python train.py --num_hidden_layers=15 --norm="layernorm" --bias="all" --init_std_o=0.00933 --init_std_down=0.00933 --schedule="wsd" --dataset="wikipedia_en"
Each number is 50 + 15 x the weight over its row's rms, rounded and kept within 0 to 99. Layers, rows and columns count from 0. The size before them is the row's rms in percent of the matrix's.

# down: layer 3 MLP down (transposed), 384x96, rms 0.115, rows 0-31, columns 48-95
# up: layer 3 MLP up, 384x96, rms 0.172, rows 1-32, columns 48-95
down0 096:46 38 56 27 24 67 59 44 66 59 61 74 51 42 77 00 63 43 43 34 55 51 52 44 55 26 79 34 39 46 48 38 66 30 41 55 59 81 58 63 26 42 55 67 55 14 61 05
up1 113:59 75 45 25 52 55 52 64 56 28 60 37 37 42 49 52 60 35 42 45 40 59 61 33 59 62 45 48 43 54 74 52 40 43 37 38 48 17 49 16 57 28 71 40 56 69 44 45
down1 128:61 25 49 50 58 68 42 53 58 66 29 54 55 40 08 48 40 37 60 38 56 37 33 59 34 53 49 67 64 43 69 17 64 68 65 88 51 65 41 70 45 78 20 76 34 31 35 49
up2 102:28 55 43 46 35 54 42 55 69 40 50 68 40 71 23 70 45 55 43 30 54 71 42 75 55 38 58 45 28 72 59 36 10 32 54 55 69 32 56 40 55 46 74 68 67 54 67 42
down2 165:48 52 41 59 59 67 31 36 39 54 57 66 56 43 39 10 69 47 36 36 28 53 90 42 25 69 26 42 59 67 58 58 57 63 76 57 27 69 65 51 38 67 40 27 62 56 21 67
up3 103:55 44 99 45 53 33 73 52 70 55 53 46 44 52 46 78 52 16 44 36 50 28 66 68 68 39 48 23 44 58 30 72 43 47 31 66 59 59 57 41 46 64 69 60 78 62 62 52
down3 079:63 67 70 53 46 95 38 46 75 50 65 49 35 02 48 63 41 57 23 43 61 35 38 65 40 28 41 54 79 44 32 70 53 47 33 35 42 50 40 54 50 46 48 53 87 59 53 27
up4 090:48 52 65 64 64 36 73 54 52 69 31 22 52 53 61 52 52 50 66 44 52 44 52 77 55 50 46 44 66 68 54 57 32 25 26 62 51 58 67 44 40 46 77 67 50 52 54 61
down4 084:60 38 55 38 50 44 59 53 46 48 42 40 22 29 71 56 64 58 59 48 53 74 56 57 27 32 30 34 33 45 58 61 51 65 70 55 67 37 51 47 57 33 97 73 51 52 61 29
up5 090:41 44 72 54 51 40 62 59 73 63 43 39 57 56 60 35 65 50 52 42 57 49 41 72 54 44 66 34 37 62 56 69 34 39 40 72 64 34 46 38 55 33 66 57 66 57 70 50
down5 068:27 69 42 51 80 54 57 63 72 26 53 54 46 57 09 34 39 27 32 55 41 67 72 84 51 50 65 32 27 54 50 69 47 56 74 40 63 28 37 64 60 54 50 59 42 62 40 59
up6 093:51 36 54 61 45 13 69 61 59 75 56 28 64 52 50 14 48 59 54 55 43 32 60 87 68 44 45 47 57 55 55 65 46 37 33 73 65 42 56 63 61 79 71 59 44 64 53 63
down6 091:44 67 40 62 45 52 64 59 44 21 85 44 65 41 83 38 39 59 30 61 48 59 37 35 38 55 72 55 77 46 47 53 16 41 35 27 43 23 44 49 32 75 55 68 53 77 38 61
up7 087:49 54 74 56 43 40 54 60 40 80 47 38 59 41 47 49 61 57 59 28 60 46 59 79 20 59 66 54 49 70 62 50 44 50 47 61 58 50 56 59 48 66 47 92 57 57 65 47
down7 082:51 76 71 74 57 50 43 53 53 53 32 37 09 38 50 66 48 74 23 55 58 59 58 63 05 32 52 22 43 72 58 49 65 62 40 63 71 47 58 38 36 27 53 40 34 46 67 52
up8 090:47 55 58 52 44 42 76 56 71 61 55 46 52 65 63 57 44 66 67 50 61 41 53 83 42 35 56 38 37 70 52 77 42 27 36 77 58 37 60 65 53 56 63 82 55 65 64 51
down8 078:54 56 34 64 23 25 63 70 46 68 72 49 67 47 67 50 57 58 54 37 60 66 47 34 48 49 60 39 63 48 68 42 50 42 38 56 34 19 34 21 55 55 64 52 40 56 65 46
up9 106:51 51 66 67 36 46 71 52 51 56 47 40 44 80 67 54 42 55 83 54 52 52 54 66 32 32 44 48 49 60 26 88 46 05 36 83 49 36 60 61 51 68 62 68 60 71 50 45
down9 112:42 38 30 60 23 31 66 67 43 72 43 53 58 26 39 49 59 35 29 48 46 64 77 26 56 35 68 51 48 40 56 34 60 47 45 59 48 26 45 54 51 44 83 88 44 42 44 27
up10 088:37 54 66 58 44 20 56 55 58 64 54 38 72 52 69 54 69 53 61 40 47 49 43 73 43 43 64 42 50 65 53 64 30 40 39 72 63 32 67 51 54 64 70 65 48 69 61 60
down10 065:25 58 65 34 63 51 77 46 27 56 56 23 36 06 60 49 49 64 38 66 44 36 42 61 74 40 61 49 50 39 56 44 58 79 56 43 44 63 58 50 49 56 49 31 74 38 61 69
up11 122:48 42 47 60 40 58 68 58 61 49 58 42 40 37 48 60 54 69 50 36 53 77 42 42 36 62 39 42 70 50 60 47 10 44 44 43 61 34 59 37 53 24 87 65 52 51 49 49
down11 096:38 41 56 58 67 60 65 51 46 29 80 59 58 49 12 77 54 35 40 36 52 81 49 46 39 62 51 54 64 52 62 48 50 46 50 59 39 52 31 39 48 65 20 60 87 51 50 42
up12 080:29 41 71 54 52 21 58 62 60 74 51 45 63 39 74 40 65 40 54 38 50 35 51 78 53 50 55 54 51 60 60 63 43 38 33 75 58 53 63 60 54 56 74 82 52 65 49 58
down12 059:39 60 61 52 36 36 33 30 63 24 60 45 34 48 63 43 51 42 52 51 55 46 28 55 66 41 65 69 67 65 77 62 48 52 39 43 73 34 22 61 60 45 66 30 46 63 53 36
up13 087:49 41 68 56 45 35 82 58 51 56 50 40 41 48 56 60 40 64 60 41 57 22 60 88 40 45 50 40 35 61 44 62 22 31 47 74 61 39 49 62 53 46 67 78 38 67 58 63
down13 072:57 48 39 62 35 55 62 58 76 69 50 40 65 22 41 43 63 54 71 51 50 41 44 50 52 31 46 42 41 47 78 29 69 28 50 71 33 45 42 60 61 10 76 68 53 30 69 40
up14 077:59 34 77 40 65 40 38 53 39 79 47 45 27 57 53 46 44 68 40 53 60 60 37 55 39 48 44 40 32 54 38 62 28 52 68 42 39 85 48 53 46 34 80 65 61 71 57 72
down14 087:46 33 55 78 63 47 62 62 59 66 71 70 33 34 53 61 48 55 28 62 62 33 27 30 48 53 53 52 47 37 82 70 34 29 50 33 77 35 77 61 65 44 76 68 42 36 68 71
up15 107:41 72 59 61 34 29 66 63 57 60 48 46 48 49 77 40 74 38 66 43 67 67 75 61 66 48 31 19 46 48 35 63 31 31 64 55 35 56 54 60 47 63 47 78 16 62 60 33
down15 113:64 51 46 57 27 57 66 45 99 46 81 57 55 48 45 46 54 41 59 50 39 33 46 16 44 47 66 72 61 66 69 20 45 51 33 65 49 72 56 86 51 35 34 65 42 35 47 51
up16 097:54 41 69 62 70 47 57 38 78 48 58 72 52 44 36 33 94 51 47 39 53 49 52 57 41 27 33 60 53 38 29 65 78 20 57 54 65 28 48 50 43 32 52 54 43 47 53 30
down16 128:27 45 40 37 29 44 58 55 19 58 45 34 57 57 42 63 18 54 52 79 51 56 73 64 44 71 38 35 45 59 63 43 29 52 42 34 26 73 59 18 59 57 43 40 58 43 55 51
up17 088:40 45 58 60 59 33 71 51 55 65 52 41 50 62 71 50 61 62 51 47 53 38 53 75 48 34 47 36 48 68 49 83 21 35 43 74 50 35 58 63 48 55 49 83 44 61 55 59
down17 073:49 51 48 56 38 33 65 58 50 73 47 44 78 30 26 35 66 48 58 46 50 47 34 67 30 27 84 45 41 62 58 31 40 66 55 53 43 45 47 81 58 44 88 68 37 55 45 47
up18 132:25 69 75 53 23 21 62 62 49 75 47 63 68 73 53 54 42 38 19 60 54 24 64 55 74 31 46 56 41 56 27 44 42 51 74 58 65 69 47 41 51 77 52 65 34 50 45 63
down18 147:44 99 40 59 35 66 40 46 34 76 40 21 70 32 45 44 45 38 87 31 56 81 61 62 58 38 56 52 25 34 59 46 62 77 57 37 55 43 60 42 50 31 33 53 19 73 30 38
up19 100:53 46 78 78 38 47 53 68 51 45 59 23 62 49 59 56 52 55 75 53 54 32 65 37 44 58 55 54 50 62 40 62 48 14 38 62 69 41 54 56 61 55 50 40 79 45 57 44
down19 075:59 54 56 51 64 55 51 64 43 61 37 47 05 50 57 35 22 45 36 62 80 10 44 57 41 49 61 53 37 62 50 43 34 73 46 63 46 51 50 46 38 76 50 38 55 59 58 79
up20 087:48 40 81 56 50 39 57 60 59 58 43 56 53 73 59 65 48 65 55 32 56 51 60 72 33 30 66 54 36 61 63 90 42 14 56 61 59 41 56 73 53 68 61 81 54 49 46 56
down20 077:42 83 42 69 30 31 65 51 53 35 55 40 52 16 60 27 64 52 66 59 64 54 53 22 77 55 45 24 38 68 54 26 30 40 41 36 48 30 42 57 58 52 31 40 63 68 57 43
up21 102:55 56 82 65 46 38 77 53 64 43 60 32 33 58 71 45 48 65 68 57 47 42 56 68 29 45 48 43 48 67 53 90 34 18 48 67 48 18 61 62 42 60 62 69 50 76 55 65
down21 091:52 52 54 57 40 49 44 57 38 79 64 54 50 40 41 42 74 39 16 39 53 70 74 16 82 41 40 42 37 38 94 43 58 37 61 48 52 20 40 59 68 39 67 63 76 47 46 55
up22 113:46 29 75 37 33 24 45 47 71 88 26 39 61 31 51 64 54 59 33 11 63 54 58 49 27 49 48 58 72 40 57 31 35 51 58 51 83 37 55 49 40 57 78 54 72 41 48 37
down22 135:37 78 23 59 40 62 27 62 35 35 47 19 58 73 44 54 60 48 69 54 33 43 56 76 43 62 50 43 27 46 33 78 81 65 51 32 52 35 36 43 48 32 50 42 61 28 35 45
up23 083:53 49 65 33 65 26 52 55 55 55 49 43 39 40 59 51 68 54 53 31 68 33 71 67 56 37 65 30 34 60 40 69 25 20 46 61 61 58 50 50 32 60 70 68 42 88 63 51
down23 063:54 56 20 45 49 80 72 43 56 55 48 64 58 52 31 49 45 49 45 52 66 37 42 33 39 38 39 31 61 44 35 53 50 51 44 53 38 79 58 61 71 26 31 70 51 51 69 61
up24 101:55 31 69 53 30 32 62 60 51 43 69 29 38 58 72 63 46 46 59 30 64 38 59 62 36 43 50 32 40 63 43 94 29 32 43 57 57 40 62 56 43 64 62 68 54 82 51 48
down24 088:50 37 54 83 52 49 75 58 62 72 38 48 43 41 48 49 77 49 32 37 56 48 45 46 50 49 36 30 60 59 62 36 48 31 59 80 49 50 40 52 62 47 92 78 62 42 72 38
up25 107:42 27 63 57 52 35 69 59 84 40 53 42 72 70 69 26 71 69 55 31 46 27 75 50 57 47 37 50 72 43 59 66 46 26 31 28 47 63 51 29 38 65 48 63 50 20 36 45
down25 135:53 50 40 49 36 49 46 54 44 28 70 11 36 48 11 18 18 33 51 44 47 89 36 71 62 52 49 48 51 61 36 64 51 54 50 44 41 48 48 29 49 33 49 49 61 56 57 70
up26 117:45 37 83 38 59 23 57 46 77 31 42 42 37 69 32 71 43 44 78 35 53 29 84 65 56 14 39 43 62 68 44 56 46 24 48 36 59 62 53 49 35 81 41 43 43 65 39 31
down26 154:38 35 38 54 48 54 61 61 33 58 46 75 51 42 20 59 49 35 47 55 53 42 51 65 50 53 19 67 82 52 50 72 35 44 21 65 23 43 68 54 70 51 44 51 32 47 45 70
up27 094:51 61 62 66 47 41 71 62 66 47 42 64 44 41 36 65 46 55 57 41 57 55 49 67 39 41 75 53 43 63 58 48 23 33 63 59 64 45 55 48 49 55 57 80 57 48 53 57
down27 101:30 43 43 72 42 60 35 32 33 61 64 42 47 54 26 38 64 56 48 66 48 56 69 12 50 58 47 10 08 76 60 54 49 45 63 45 36 60 73 59 38 51 49 50 48 51 41 49
up28 115:58 25 78 46 56 38 49 53 59 75 29 59 58 34 35 57 56 48 80 28 54 41 55 70 56 51 39 40 61 47 20 67 60 36 64 78 49 61 57 54 49 73 55 67 43 48 53 45
down28 124:69 77 62 58 53 28 51 48 40 50 33 76 38 55 61 57 92 48 78 42 44 53 32 62 61 30 37 44 63 56 40 48 81 49 49 70 53 58 43 68 41 38 40 43 49 43 36 55
up29 120:53 44 85 61 49 00 45 44 63 90 32 24 71 33 45 46 48 61 71 17 33 30 50 73 43 49 87 40 56 66 52 46 56 61 52 34 50 81 51 47 48 53 42 60 54 51 63 62
down29 127:54 75 53 71 10 49 45 27 56 40 86 56 38 36 39 55 33 40 43 67 57 63 29 53 26 53 48 67 38 52 73 27 28 65 84 40 44 46 48 45 62 61 71 43 65 77 44 37
up30 109:55 72 60 53 50 33 81 69 69 66 50 36 55 61 64 18 50 25 40 41 44 40 55 58 52 39 44 36 48 54 35 68 49 39 49 57 47 64 42 47 58 62 86 56 46 45 64 43
down30 136:69 47 35 64 35 42 64 47 45 55 86 62 80 45 55 43 62 46 18 42 52 58 60 72 74 58 73 51 61 37 80 61 16 62 42 68 33 55 63 52 33 41 37 57 60 50 25 36
up31 093:43 52 58 52 50 31 73 58 60 73 55 41 63 60 70 42 64 46 50 38 34 28 58 71 42 45 41 38 59 59 43 61 38 35 53 88 60 46 52 51 47 56 61 78 55 68 66 45
down31 064:61 96 49 03 55 66 54 43 61 32 34 77 57 35 48 49 62 51 27 50 58 62 39 56 64 48 56 54 43 38 68 48 87 46 47 60 61 33 51 42 71 40 47 57 59 45 62 46
up32 084:45 46 69 70 51 23 63 57 49 73 47 43 58 57 61 44 60 56 61 31 58 34 61 72 53 42 53 43 66 66 64 64 26 33 47 54 57 44 57 52 50 63 66 74 32 54 64 60